{
  "n_layer": 12,
  "n_head": 6,
  "n_kv_head": 6,
  "head_dim": 64,
  "d_mlp": 1536,
  "norm_place": "pre",
  "positions": "learned",
  "beta1": 0.9,
  "warmup_steps": 244,
  "decay_fraction": 0.489,
  "decay_shape": "linear",
  "final_lr_fraction": 0.02,
  "batch_tokens": 65536
}
Each number is 500 + 50 x the weight over its row's rms, rounded and kept within 0 to 999. Layers, rows and columns count from 0. Numbers have three digits each. The size before them is the row's rms in percent of the matrix's.

# layer 9 MLP up, 1536x384, rms 0.025, rows 808-914, columns 64-127
112:460523522487564472541473584491480493515594458462489561614426536498501462515553476537423456518417570535519513449446499514475509557503456473507427486444568484412591457450565537550449511453455509
092:578526558494528425529597460615490445481498511511451468521498545587455466492418374626404396505466588458465483463541551520608510462446519447466550426498541500461520500540547566497551479464526482
094:476546548569708532501536493413472538466480452450564411480478559461472549517475407578467471548385498480524423544423484503535501473469492472523529483553592464562447513474489334499563588575453570
106:515544415490559506551485465531543481483478476477495481497544453583442476367482354621577547545579565561447412562475539562522464476442446565505447525540531487478477437458468578467517479486477498
093:450466453457535574556552525570445452481530535462577530487475461481449490413540554607479528516483476444480441454372486564505551479573476463519531591497396514471476510546481556501527517485498454
101:499493450499526520477562530447428501464481483473480560519536498476424517505539474578428380486523523488456451446477512517513536468591551579537557494519547465497534492451437494431504601480507457
103:489472515584492541467490491527594544510476418419501503508508460523535431495526481530366508461473540557400540540501555512523442454430452568560579461475619461397523584487559459575469570472485542
098:445412508559579508563536460509485475487444553481469396535550464567561542472512467623401517467494555486429562421452492550467543463518422573411494461458464497465448474497546410459551514593449432
096:483508489486506468435542471456476435488519518501529603475432475611544482545504486536533540617523499558517479567366487558580550443492492404496584497410484410507532498479488524562554561544422445
107:485517456490559470536548494408525433568559546481544443555524493528448422500485497440503572507500448506460462534515583588532609506502430497469519565544578461479563418535456518414487425542501513
098:459349464578532402522461456541448517475503523480450469448568437577491437473495490535478530467502496481400489493406488570561438531440538496510453453568538570440599459504516559495416508436480477
096:435556487460505566427546548458531486497511523478571487459490504509450597563449416545525556498507549445512473357517435504468464533463452571500524483493521467481477530479525477597466487652448543
086:512454487470500513519572526526580537517470554440479459461467502518457427440505427516363523538430477501491391506487443459506528355607505487518429512517466558527485491467472440431463435438525340
108:424501475464527513492498431486517454557472556559448434517562545491548532485462520498562447574458501421452405473558566477532500541475562474529579438649445527465558482429482463472449551532544446
114:455551450504491553561483515465490528571558553462556514528533555498507492485572526470504432434447525569476550490369570544487592456525541444512553504514490481462521583444461525391429565511424513
093:412613410504495496492526569521510439501489538580562583460517510442463478502542480467497442584482517457428447479424561367543435483453485519485528501484471591455552450566518438489459534540411579
102:439454489439529660412524448510557444467535488437472545475499529561550554465549427521459475571501533570507401455476467470516547510479437489375476520561436527502530412437581507487448506524464509
113:529578561478523544445465432465455492485507486522483611483416573432499489399524490566480540571440447518506496528518374464496540443573563460502476503486491472462384451510422533478506435548430474
101:543447522466508525470464469546506494542444490386497524495513457527565531349467439494464465486543464475463491472445456445600478498530467463485568481431633498422529548453489467396506526487545481
100:454572519431584515483571498401498454436512483525486534532524509570483553448519454524514443496402538580455413447510555529526597532504539512438571516493455499499588415490492527388369522566440481
099:473501484507516478535428579472563529467522512451497398528546494416513467512467456601423460412451499507490540495455574640465470467527440569460498385569618522495484532575474488523440516523490408
102:534549470483489420487485531551520493448557472462525517510558438640427549498482492479458456564486435560447555509522451569581455528514503504458479445561568475461523482485583472417356587489501457
089:538502483480458484516509450576503300531503499493496436539462531542510521517495486485538462520469526524542369471460547526529411653523598570430460491604497459510567472539469544457528480544544434
106:490510453537506430541540472520493518520641525531597469518540535520560500467463525499511495471481586525403417508489591552542466534528512578412428530609467581433500512549461521497460517496510509
095:517589435549535494493538420395540407555484477551556517556480466506496461460483513480559541616410485541425528534546467541574440515483539428397425476489425482428474487583538492528611598631500481
095:448399558510529582511533485529526534458574457385533430505585405484525504466591509523473523506468521620503529448487573654577571452459458457472523533493510476463503552467551379539504562525516520
108:424491532526513427519523471477522518503575478386506532474433522522501435477567433555517455554510455471501459486449543498507542560579483418499443469486616393481539492444537499431463610469515416
115:447543486529508487455572432413520500456508503492454501464424564520534481463557454534454468479493561548511462480409495491512533540516499490407456514602524503502425439471488566452480471468551510
111:477477490513499522534558385490492508466461483471655492532515583492438484528491441481480477576505453499409344447497578559537566482505543472479502481594474560464513505427500406502494495617537517
104:460538476521553474508530558400581471468434562544464487446546480405575538467547539563535515563495544453456528432527586468471525526443522575458488443470507438486524471545547468516536494586473539
113:461439472490574492472574568485490508526507506469507381535488525496502455476444419553460455530523558450545528536437519567530500473567531428403530481449533437437437405507514471457512501506472542
103:525520457487531490481585502564543474535452612437503495507450543538494405434411508567495452606560503522506525546545486494512488495625499529453600474470575533475532531554582500574521475537515517
099:528433562444514583515511505444588520444503537475575475445494560547534448485442533516453437491414440418460469505494531568443498480471535518546439489461641511502474591514475558474391524508463476
105:543501560559523497583523523460597449444477536539487484590537536515479462515517539462535601429483406450508478488537553546552439526452528545542504493513501561484513547461519465490557381572465534
102:551513441572493476597574494544541507409485472456429427489496504570517477522498416500480519483572433499494466532508508457502554497539551551458458450588509431465515553462461496544384631523486496
099:458505490495537514539516461444490463446475487476484464486478553481482519492567349582564490549522472454539511447482556427568486536546463473536471415594482393470507522505467544455479481510554406
103:512505478576535501572523538452611530500448614477481424473484503489532500489509533480438435498358605550520560464415598472506507460455456407565397499519589514568534501527501512512480451563469502
101:512470564590561488478504476548563446523456459582553452460444531442497383437431569566569505443492483441484536542514545469466488572527503528515430507445475561442624464541420564532495573432476511
111:495511486576563471492477521498450525521401459454488501570513593607510491476534478563477460569427516509551535341527506569505506497528460577463424493591514525470528466465527485555424468440488517
102:455487419557495554459546489464493516510430440410475470591422533547556497478540409540515541517492478513457466457472462554508451555523511468472409502546574587456461462470497601568440557498480485
096:531593539559583506458500501460530434455480492519541400526531522535460451536524454547449431559465526535492503482499583475592502565491541494463578552517545452465477425523537448539531477550474462
109:458570541506537570463463486390559440571523516532530430485459497471428490454539414524497502453527567605609452476453546480483529508405461421534428544515475485446505510507440449488560439525449529
104:526498544613518486555428469419428451563514577543505406475539551477470486489482596496497434577382489507525507518478533482478609540458451444490400545517489479530489536530513405497543550575435442
097:381543517502498509531537461504494499504492476432532520462400505581524475477504527521467554590531484513465446443514563457488444472534479494437473509521566559526580588516437553534568552527480555
097:451510520465477438464459524462491545510493417498504474516531493621546478476430467559579481476496570534486463496537472496588514486547550430500405423472596429450523457476510461541475528518538514
101:479505495506596480515590515545538505384464572552428471553485423574527484520518537518471465497488448438492510497469560506568462527524511438512508495477489481435521466460481501445527493539422455
091:520578470508576430437515506437516485467512642460506554581627489512373540485557409521495438558496404467507512412486543477520538532658502527506502400558505501570488502478577579461447439501477548
100:497425579482509626486554553503451469489520482449488529576536444492454511481507489516447328508480449625438499472550440552558574522517560577526449498509578409530510439540476525544548584441490437
109:469483481500541466452562439543514463449546453525504517523443513554445454538587449539445457546524580395469511473460565497524482511473471547499488515496480472450541503490472495552496476614491482
086:410448526472481405468507484454552486482494496504514446492572579554457505481534471562478405455461516562504550503528535520531512459519617567492528433469551512418473466414496453509450516484444582
106:516509493520563610531475502415446471582552415435586464510532541486472497528420471559511571589461496576529470523489593566574482471508534474445493437621495484440505509521475484470572527468442549
096:444519525434624478410482422416531465561447453504522490613409503510442452524505481521552449527479535482431450456560530498545512448455590460439439523579473524543502482436442471541483510464468456
100:562579527576485482577482544525541533473507496374661543412436454453504468537514569530421496554363554451354568523492601446548552495561493491539483499492546486385590481553522452458479671486523479
102:446506461479546566496550513474473527507424481425520473469481535567566503526570471554550563575493539486459527468487559509531502533468490401480419493556488485449463379432630588571569557460425492
101:548537543454528557569576503387445495515498601496633465603487530514485513495502550620511523463452592440482379497492545515459580505589540540512501523528519466512560451502532534527507558455434511
095:544558446528490489567582583516548468545522555513530576515528528470495517435489469579480578416533567432598488495516525457629451444509509503523438495423465467419522526495584536520520523557500458
104:387411489530516504471547530416429520536420371523514469537567514523540523547503463505532460457455542510465465377512511523578529493566496479537492499568616499425596503522616503494390532506517416
097:600560596569609473517501531563442502477556500430551450422421526507526567415550495658455389524454579478506498526479605428524445461545427467530457550515530482461514485600457478429505497524423626
099:486434471446563452633491482457444469522442445407626551554478527578450299548429476546621478549492463522524480477554530497487476521527491411498500519465603459485498457526522483515504546453474523
103:385541517469557590560436532528529465540588427495597469395430524557527422550479431554510411452554535547529431473391546493539456428495512490576453469515508536546550541472457465462514518498407427
100:559582510538555461579509584487491551450604525552629515564629603522514543503437534543499419435422568524451528512450473476506521522522531479457402454622480539452475563553499378550454495634535485
093:546496473507512467532542538494485472373397524574477472498624416539471502491525595564374490485432480534416585544482563523505489504534484527555480374443532496428548593488495439525504587459527537
096:470555490515602427495494591490541516467497564573623417531600525488522495529476504553522516498484533529438517498513490578580484475495473585428676480506516501494609508507554500530550523444460489
102:535494530440527451544515593365511504441531519503585411546545466536336478471520609474548518498461506639423434413557520476490524521524591473520479548517487478474456506557570538495492599495453447
101:519409579541582523543515500564437481472526497392562463449498470559483564433570503547353456487522587534553428431400544491472469456514516597546518400567555563459406570446516389491375457552459562
096:521496482509499523485496471508571501466465561451478447491514534552469507529473369507557514510500462554532503512493569512496498455483487539526424481571426472485473407439486509494559512534564482
083:469457371465509547516539452553497536551479446505559441601479506483466523523513555508606422523407554433438503562418416497553524490574589427515481467426487561505503500479561479473331565490411519
104:467482394490510520449584407455499532456585420440512480539500509544530472487546451465452514565443626484444458477536571508457585431565541464460422446457477553505596400507566561522424581539486465
096:557423567499507546514558541401494467465454440458615546537481489455463398591466503463485471508517487436547620463427518591562504445535453542440495475460613448343626533540500506504483572533473444
106:488513428631519537507581545474497474500508453484540477587506497430469449490452456608523471585495552479429547550475491583495479541539566482446409454441525457490499552478559439457446619502463506
088:516452459552519499470546500461554479442488488514531533422517490480462460473447474509458465495494488469497471446521592505487564481431470519541459447576625518471426522542495495441530483521428568
094:470497502423531561459545472523529451488575566586528588513579557516399433486558520504509492518547486492483478559544452555529501472430636552523462494581546486547517484566488512499527467537502471
091:368479515561550501510593481377426465586481551449459473536469553507544469549519531540475454555448508567472480498487500588530548520422463463467397518560589380577502510469465441527476558481535553
097:510423495514484461437487430581537449469449480557565647566467572508481515370506477592525492524531514470418459512515539510587398567491521606537591576520517450483563493491569426515468577525502523
070:417524365521475483464574507519519605408465507515505463555471575613455460419471446584537463461473572409453478465523542505554500504468515616383454478537498496444514451486565554405444542568462497
090:509590450496535515530421419525559497482619569425496509531565463554403442441449483507530502525514438467590457537480512488524476479539514560523528480572490538506550318474576444415533452530534480
094:526486500411525456470508449498514466493369525487558507483390483684465451431547481539593520450496466434425501477462491424507498526565467486463360473605428528489513429473428523486534585545468513
097:411479449501515509610450512573453538538466492497479436452429582584471515438526512491523551574464531450568494436468553449511522482597447481506345500496510558504482444553475522409511570606468535
103:405480533512579470516508479504418496408480482529582495474489522509455470529497413519443487570474495396359532421517564548565460490530501513574572435411493600500529510549511454464580537527469459
096:411487512445490458586542511512574517547496592453583509595448521486430503559560403540492476502500560487464496527522542562500502473510580413460442507479451450496476505510550527428484553509527536
097:412610473493575541512515433513541489494435474449513553553485505528471541497470517595553452461445520506449500495453511414486557524605514525543418489581480536473498462564548468387497582482478497
097:416532458478526614552454537504528486517503468406530497412620538566460480480517435487525469507512560492444545508492495428499538428439474552544580425526561353484493529531475481497524517484527415
092:457499546520539504473434445443464456493530565567571382441469564457523452439425480492489482534497516489558452440581508480580531502388454395538439530440533599469403415553481552505539438522373553
100:485471475501528450467525479454508419487543560569575488518458521509515489489573435509578531472507469596390503455510463549577504539490561539446410543559453467462460537482497450494507517600517423
097:449554460506555423502509483492462461425544583494530460593523507559507428544579496561442533492513480550468462502548516506609464395664626506535431508557450504374447505512472540509521524434505445
100:508488539568519610563535535553568490595470498482539527569554527443487481491505449501461575593448459461428537597482603515522473521538501507435521496547458451392495486484580458545490467522493553
095:465547512452579516627552496519548458475447441487460514487462425592523584504427435617477456385483598528481509483451534478521497526420596465420541486586493520507542495476519493555521520429508497
105:432406520444536559512578405472465522564448437537483514549414549474497535533503467605583456593511619512510488517454584446450505548471386476409470531453543532439496532518487482557507576575541512
100:483578464511580586519516487502425460515431511574523462444526582616464541424550522578539483449556512491549561476410516418609495452524488440523450417518577556439440499464476396547562539554431430
101:473501444569512499511490443462445563500452549520497517488497533530494480406490407496487516488507572553540451438497623490494574487535422505518557563565520451506500439507480547452476551513393536
096:503491481482515473491566429500478480552491567554457409464467568493424539485520475560540532425533449495544505424500513480549486517506537481564499567613422400496445530556499543536561554520459494
096:461494487626579517552503490550507374572468474507521452546593501492472385567506553509551419480398497549412508501458584523482527503473452554521576550590481482471539523550501433431466573477509447
096:557496495556549444473512463406487502524474482611557502541546522492444566492446447464546487537481537482450440425473525511470564531502544580411456411567562487434447421583522544546400514509489570
100:498482425560557575420559509450487496550396432530458503552503540487412484454585532472581437512463495568507477392498448468431505493424560569421430420543604457416529544528446495601475467564498560
108:474507521513535473543534423457574491506527419533514461589558508509447470473536480515534465583405518491610524539461516500567494463475421508517439451480593528426433457442509461558443567475526587
108:489439500610571544514467547502513447507475497439473401584542518475460472468441467499500534527487592536548522432443559596523464496492578542499433506497460529419588510615553581478477610501527398
112:505578360553560452515490513526517415500523565474476528547545560508580495496534468533517563455566442550541492518483501430514502518596450463494558520550504507506533493483592473492546470514379559
103:402452539494513500495552505525489486500467464547526523632459444451476466538482494481438488454444560553445518541493484599520510517529458505371448470469560477465530570643385437511437511488488509
103:461543492510495489564513467431520528519523501499509432541463576502521362561402489459459461506468569475508543443510505525497501472543536479436465412477549502379507452472502518588510451560450372
102:369589506579605512511499542456500476499494502486439485481510522437536458532526519532409495527461478499570510438435563557524472475459476585533479478489486406469486518490529466533521565528440490
104:431542462501515512509521570472513464461502435472541535418529497660446575499494559549512454503467469518472476527581531546507552425545501536493482492525479529496486465499560477519539574517501497
099:460528430490526483557544501386579437536525554467524499559481478452431506529516462582467510506445587502473437455402543385528527457444573523504495544493491436470544449581539540391441513611449510
093:534492462561497533484518447481492553550453578472471436582576460498518531444493518456598570521545478618529537447570518454496553461547487514470482460580462494548437562554489517557528443487438515
107:542434529546524490488516477485445531578565521445594606463585482564427502477502443491397474452529460473423558587507524532501593419499626483503474463502499536515563523436550475490490488489499549
105:489593491545610528478443479451523380469456488515535506556429486478455444450490546568519503487478491488447487508492471514581535480516505577428499515553472413501523470379519516444513510508482491
098:490529555488521462599519394514518473485559440605609568485454587557365490432492547477556490636527506502465477493401563550508442549575503444534490471494485576481498371593523487461493487572522601
097:548488553415581516572540565503552522462473564457540520539462514515495514505586455563443442470441539467498483483551505552462485567463424507524396459570494513492509458536562501508495549523493533
# layer 9 MLP down (transposed), 1536x384, rms 0.0251, rows 808-914, columns 64-127
108:532456535541548603540521559450435522522493399537472530553471454489543463579446454419554487511529680453569481461465484491493503525512504594430505381501516501378520572422458547566428556531505456
085:457502551524502522515478435502524424483538533539543503464574511487465499438543532482486506503441395520435502448549533463513483524479543476474430479499467484474427510508497437481482508572453545
100:477497506516372510442489493524505555532539419503525432479469539416521421589490501450466529542451456437480546448523437533486563414541529554510458530504368567481554501562529591516436466523456422
117:518565503447582584511395569499465512515509504357436552448579565447478568527509518517468482403535556517482465518502558495543484521484459483475543481447537467404511554438527508519512476455478451
094:528433548391563526484525483498623480512540465538550617455461471437492465511492440496495494514492597435583568512523519349421475458535461499547469477448501479565421543431523563501578480499508476
118:464471565471416455533554413484603449473552451532466552547483422474525540466532571420545540483486561529461469451486409538543606438406555539385429474524462492475535524493444602479449480530560522
113:488525525461591557522521534473530485534498468434446423401520407530395511534442508460468533499454450590533508493531499427494651484470513487560491473543519627510507409637528434525583490527439445
096:502437449511583481478474537504520540471556405506519464478551491529551531513545597454519490469485409521493560444482499468427467568622474556615528465557519476462496445536534560501551459463495528
099:474507400388535543502489481540544476500443469446557434417549538468366501517509410471530543488525497382549491545479432498397405544498492482417477463524502507503450511500576496408483527462457547
111:562549533411640513479511527493415393493519562472457548499457500433548507558494553535516469478492535462518536571434555532455492530531537462515547538563544438495510439560500510511437440517490477
099:450531494482515501454628479469486470499491487485556525563485566451423541519415441491449579349483459463462497487469552577443554490508516542483625523524523463493504521483400446562486571591467523
107:492418498526532516550440500551544537461423474511463483576524486515530435485504492439501452459542377582392481602545566516507474416520490516437427589453423492438563467459456518469514559369486461
085:501466480521571537446414400415499460543475384498483449495509509501456541552553569454575546543487589562587432488552446515536552515544486494435437544546462510479464448443440541497569494441512537
105:475424514467578462536583497504475485485513535409526511497517471526548511483424418464573510527550492527449469517607444536465449502532530396486458530498572427617526501516504494533492534462510565
114:554436491497536481496377431516514490537505532504515473501536580445468513599512562448521489531425492517582545535546481429516546539458462434379474519463535487535366535420415561468501534530520575
084:533398542556457545541490502523448519473527480368392492524489452566593527492433475495493532499500533527523447615439514553497458513494470431537546467563501453582455496555583518510478413517633437
103:436552470556619448505471457567552510523512449530414496528494579478513543435584470557518450519485508543579516525596465546484481473452511449398522464555411480470630510391630526434561444518536497
111:564520467486512487476428442525384502427497439569425567527391523430514438538482494510470583550541579453509517556494398464441513488493546447425518452517474405548462530514417535536539542501402565
099:453470549496511429479538464422525497464530545593482456520456429456407477487525544508525593493585535488460495481478543448519540424546410517504476556444592570511472518452453498519455537473454374
098:498412511464582478487517483524499485509460483502446472494516441571579588359517453490534530486571559570476488540511427563500545529478538422463491512440458547412574498533464515476542435565471502
098:541512496521508592535498382570467502470462548527458479498451525451430461524578492497615554515543457511421493540442461515456547532523469413434514522479488498508362534561455505504534378530467379
107:535493496450331492507495447538488465419490443503530516539584449497509551540484494320387461496567492471441452543582453452444516487492488591471502514435600530474568596519478455522447409445506533
089:502523535501661511500492546514514511509462497522486516450509430466576489516516495465505543527485492485443503539532447479416802228482445475538508473471519542502452576502446416518524498480526485
099:575400544432648446502524528496475529539425562571451549429485453532482460541503485518594482509549487579455463501491490550470674294426526498527606507500498501559570518499480606402531523447486550
093:513542576527656543490424383538454477492449414460573509520577494594507532511407499435467475439507554527578591531437486567505537473431499505522498452485504459579482582547518431472439464544432484
092:524435488574531468482507508531510538515489470453535518526464506461403444529485454593583455536518451483538344469513467560517504495547528533589540541507541573524536462428517469550620444505521458
115:507472506491476471485434478570552466485520466453493524645517432450514399513445512363506535461528553480534459593476393503467571429506507575432419462516415539456556539423493442395516476597591452
110:511499513400574513492546498506420492534386427510466473434474472466508550524503493425455538531453440453538532484532492469544442433474487441576501431435461536458408440449491559549476460464515481
106:459536537510400558481504521474473547558459512494578544560559490508508419501557494315603502500469576452484571515590541489482556495531493519495522630456430555538477491403466418426518618603457553
102:491477526456547443513446526510556458549515516559520583463408473465435476495495580566595535421549485452391535453401500498443478543497482463526599565506458454504445496505468525496567456484575485
136:553493404520462508506529542489545468523512509533544462484562529495469527602566442444473540546523624555392472562457431438568555464443557595565478493540466556430543482476453517466427449539423537
109:417486538437506493532512482516529492451454573507476492530628462603484517509442427481544477483501422387567485501621465386524451476529530452594494510454516502439478484566587532548535541549492445
090:593481592537356477530523455516488519500520497432471555492592403423464488511583673565469518548535449521566447576568531534448475480450519388517516549534354535501488450491486511562530481417550508
096:394562553446537572468554476493445482479458464498467439547483527512510489548422591539407427450563557520492426522532447469573509490524516416626572560406555554506610466451460512546545453431447477
107:454556513483417615590487485483587556440603494486594508521532493497493582558509520394456488545484621577484503540610499494544481385540549537483493465425514534509513508517519489462469507516537539
097:393489598450500491519456495595492483524589420439519544603465495543482522557529622519537548514495521531431474587438519479521421453434505561537537411470466570487472479583554531481574469421560441
099:489474472532421473504540543550535487404452458541479544583586446496457514528473545502485548500536457548494481545449491475481445506466468525499548615542453485491462542522603510459534507435562446
103:489576536389431545513449415554500496402529444478437563519480533532445462515485468521464480473569455434508535517480453500441451443570520509502488502477476466493460479465558505450500543440512499
114:537429504557632467544427551515499425507501515572474528459544448517455523466577584503519488540471570567512539565615438501384591464485450574474456466590441434416507527502472514528553412491528574
100:460464587469656522510473503572471444502481489463516483533527466504510491579533507456438506447509524511499417526434483487522619357482529396529463511551501522491438459520530552469395419472499499
084:488502436435653514441493475435511506491409540601478457479503545504498495494533508566584571482525443472453574535635478485483538504430477485585512498468489518532473488441424506571471553443541399
124:411470548533494497451524514413431460465421445449384507525466417475499544542462540481468505555423417422448419489460489479487412417473526472563480393504520564493416540485618481579430519376526479
106:440599419429451501471514480521547450462478504505526504518505455443505474526427492539436567524473518503454554621524556445517434453455546570564484503534481558451439495474560604472444610496559508
086:489471500481344521445511468413507534497501467517484516610544551533430470498535536577586454469526440588520543534461524474448392464519497510412510521453521425433463474470510504558434497446507432
101:435500525505415438463421483468482470473580467459502414480473447412528471572436547512477398562553537450531453586504457626494585504480558473436564558425566603531487526405515518515439495497572442
101:405563537469551492511569491419453537556518530435568474480479546447501556474496527429495498474566423504507454588483472459421543534585454432518456452481572520492521509525428498572544567538511520
093:518432524429513469544540454535508473516539526525495536495503539450573540520394486514498544537460592496502528559555501511526493458453494485428458585523376528453451514488369512524551571550486439
093:535481515450479574496469517502519544542484475562416444511454483497329501467513523425424484496466540486522482500519519525320405556502482423474510503503522470436564447381386454472500541478533527
108:469505508469432426496399496478485511512470479466536480471607474627487503510447483424551521486498531425565532484603557500481421479519504591416482535541461495561525502495440513490494504513601420
087:571551548494468505491536540508467475429512477447415548465554413440494523478510495579394476457580434497548417552502553469431521406520435529526542533392459547597547595598450455544481425459576460
109:590543492440465517473441455530514465456541485481560523468516584679438413487485518503451497546566474484538472552512475496571492476517519414573438528469579585611540489480445539458563508417584471
092:481535459462538623428455577543536485379407477503491574511575542500431526511556454469472547532513485439512518594556497528436540450453498410622466638519478500508572445507575532461579466469534485
100:371436487499438440484418563488474516595494517536427462557554463538567482473479533570545491474462498534584477498527487523451459415535499533601471509487564584559425540517520507520583559466543495
105:405460402532488511504573513561515460516522464520529545537535531573502502477538434533530597498592558529538468466454481483516469446548497542522477499583536569521458438422421478489455518490435516
093:477439528476420549516555533500528510527454499527507534535517541513475550501493510492491500464455374494368510531538536535499390518424546505505428513434518446536471532453549467517508419584511570
096:489546579499476552428439484506447546511416457416468534494548523473532483551441464493533551507503482460473457524466506482515424506418481509462540540461460449544515592440452403377438508495457448
106:494496470429513509446514488480526496537495487453444572490535498602435504474579494477408544473464546579521493491538519478503499524573541521536458475553488599510493554556490508511540473545522506
102:465512529491513530544504408465531516484525467450492488615573505572436457448538527504561534437526466481602539495434362489571409544523542571538408466507565457424464444438513401607452470594443466
092:570552532516494541431449488509473538549488539503405512490576517376473555523587495506606567526462455444469525535561592530560436427566476501503486469582470546558457530516518464463579552499545436
115:516543442461565524456482512522470495523516485523431489465420614521506540445503530463477435482541379571492550443521511438495520469553437420447549491587519551536493540516473499525553474541593517
091:473496494476540370584415425509555548540426498363498506545465466508521481510408474504602518470546605479501513512443486497519441519474512473496523494471453413528475493501542469463529503511434510
090:578538623442447465510552603459526506601579524476562451494496538473479473512362508545569469532500483432580542451401516465525509437499448389511486548522472550534509447473479560484512480484437473
092:491430421442437491484460519485425482467575481442418481477540493525512545505456411499459486455491515515447407560548486477394470508484596497527522525529548514553489558502576562430494483515670598
099:542472477459521425532511480511556484530455496548504421529465469443408487487495609491484493521557425655439598550564615512405511464554499496479451515407543540550426472570467526495542550504481543
098:510533548517502496401514545515495540557565451391512484477409456492505486440474425493504572529478435497529586559550488516531478575602461471477574603607542480538535502549493589452491430509522509
085:463497484565432578473460470564489532460514505421396462602436488538611525550511539454584588553541545498423546511557527554487475503527512596460528479603530447510485422499427539458479517489413495
088:491480522511548331453520581490447503524459497533450585551467440525503455487447514468473521489633487456479433502475516505443527427515504611544556625469522457479457435483458476498516493472499493
094:436451451463579445432476510552516465383484511443501457409427457437461558541473523464464501529499450377467526530484516552580511431476550492583551516453529562483484510564505513499435459502513437
096:503580539483491491505514517529501512531568504439463468476478510508461632514426508487442483506450514479538480436542565486386499457510450516570571463433465421606536475530468498466579539443426467
100:453453556432487533568486497522493475546507421508467484578496559548513436554492445497481478512493480496558488440483492555418555516613504455461520462454426569452422488509516487479452434517506410
085:543553599518450509514492507509455495545501516490499488543445526559443560466503540490470399538531501417460552617541447448464515446490440496538500533508435562496499471516493546462539465439547478
095:515520459505445448631469507435542492482515530460534466469521491509478498450534462519492560499517464561452384406417418470544467464501474595621512563547568482528452453486401477607444477493522520
092:476549537465479503476525582443538460414490456484559487454619499607434558452413558511425498403551503471470471516507470516504545517537483477458548531476479537536472535523467555451494535506555514
091:481499541463492447515488469545513504534463466493487507443533509549430477489462543530507548561528546508564508561453489519441537505579577477563472507526459520434404474450513498604493524538505547
086:469538505533793534529507472502473453473475509550498491535473558510448436467508500504494456484473499511501474478467518502510651299518514528468472463539487482510512469540510473525456549538480474
090:540407570500478484545441553500503476506481522539571461414502574456591468426526512516538581596466444483357507549534471570497489480469475527612466536485464406514526551465433446588572552519479555
093:393528545421512531467548502454490508604520496446472525561418437425534437587510558602414492454519523556576526502530464488399459570532511555527559518513471285412489508580505502508476516410501390
098:516549526473432513489602475482475527524545476468486444508492551472529399590483443500530438577429496494514469528590463484493452483496537476529544390441452334465569506483660528511503478451475471
102:652491414462540423415490378492431541466510504477497491480392506563566434496492559532489465534559506489482529496623440519578472420528517625486487445460457443497565586468436513481519472468487430
099:486518491490524442414446533500467476547507487533510573530471383452553547576529436556476561515498490556394470581505543564494486555520540490449489443535452492496447575510460534562566489503530490
098:472498447512491444498486510550558470408436451465535451505525572497521484477575566519396506545522476375384527538401529480537432436536495539517450539457473461492444470497543588426523524460492472
094:521502514427419433511500467545380510458514367434527489578463551462577471444425514455507429508516518460498485568513469577532522503471473473369539457563453485519526473509430420477473409559501507
095:526484454533405520567538519509540504450516453456438600573504491570458533518565436439462547449489505511445452565518519533436495425514489618494533371607445343446521499489551466561414495496590510
099:554513537504354462647488466493500574514454553442511443574407450531487454486595435492571491543442504542509490581534460459556527555532568490477545534445488559519498458514554503471508519470453545
091:633495476503539515429505580459494487477427486476475548496433571514456511516436453578465551576434564430445524588563543481487454457450505467480472497570490507478473510475522611366545500506474560
100:513538472469518552589456581535524487520501482516581483485511594457539558489464445344492429540537572487458482517546505497552569494499401514528488509461566501431509579499565476528555375522483525
095:565426454510474477503465491441463531429488487499492507488559572468489445444563453450525551522505456518510430513401389468504545421476494573429524542496435474500483489478516535600536480458549545
093:514462427438542476483528531531499493578464565591500475452550451482441444526520484477410515529517487521498530461443477527542507358474566456526534554513501421649529485452539530489523504451495485
101:492556463521517579514573583550558447489453529482526514493558486524504580515476501504426557360546515470563517520495479564433472455478550381501413436552457453516500574508525518502441564483546475
092:615516447540447475477516484466496512491544472526454590424439500529463498466482436503475497545395504552516527582574555505500484566429547543508576438483441502488587551458537508514595531472470500
091:578561444505466458570474470506522516415419449523551544514431591410532475547484539469534453557527575512526548400571494530597501401502487431676471499544516470513523501464540504424457482496476441
107:476601445413534534517525537458375487512437517514523483458451555536513538417433491589475578540526484476543388416513476413507475464506565512468469557480560506506417528505546503586410420528413471
106:463493511519483525585514509465537510443534526434520487433499501442547533530502471476443510519433510502539539429458485516449442430562567418507524508529507560447536499556506574487424457543536595
102:558484399511544454577345498467447480597481518526498487547468537580491473495459559557424553480554458451559517425555468542538496458506530503443510548443475545549479446469498496558459565516540492
113:550539462525530504497476329474531502501432429482465458499462526512503562490457534485552476536457519406453491506495530402543432517455488521489454539538577553468531533503486405516417547499548594
106:540523412483559505514522494582448502451473470595448400491558438489552504474513481473532505518432448494544468542480421513493556452528512593450432537470383498530520526541501611500442495458457516
118:486600474493624502468535589490494522417537583535489584479503590538494548441513547583439533516466539529481480476596469396457458466433541445476544522531548526488445506490539499517528487441433462
110:486450542583510461529526421534522523497470493458492481530422504456470468568434611460430439545471544466518449521512518478481523532464539447423485494468415498527541445492413464428569498447557526
106:455499548552413542524554534474457545415531502570347511566532495471546499479522487328532551517481544441614490545500527471495510474607486481549505516487500531538438489516530441495629507467539507
102:513451477484562433477544459450467431421526539411565519529426530509591500431533532505442475485506507515463565513524511438393519558555476551558521582579522479503521502496466530464491576548475381
099:499539506521534524486437481542551483481564492507566488518550543501592468571580477528480540504602620435479548518563516451528473487500504501525563506570493463500558450510468573464591545503576459
118:429525561493480513594449502569497496465552448486490511504481491552532525476572488425436532484564464525561543517569395525480540539578539550458482486460525539473507476464392481532553570441553508
088:538508522488424493458473477425492557497603417495409433502455477517503459497516487462509475480476551484493407456429584542462534463510487369445468467573487509485561516414532579481595583547555491
104:544501519427484449430549509570456514574435498450495516490536554546531500520467461525423550486496445455371523499509505596442524502540510427571528550499495446509535488370469484579579546490520516
124:543567546499503472456437512516559386485469464567596444488546451452547441400504414498495613499446431512509438549530453472458491547529518510430460535559459514576463445503567455457507485469549608
096:549524610473578480449536553393458503455522460524472482519490440499413416534567513515454448513498433579639441513439499422426506462474526475550487480483471539489566487544533465567412499502462437
104:512559390562468498522475525443480470459423483539446504435577533459484509515435506416555570518562408447551547554465494454540505435538504562466549636537550522473568515506447484390469449415459479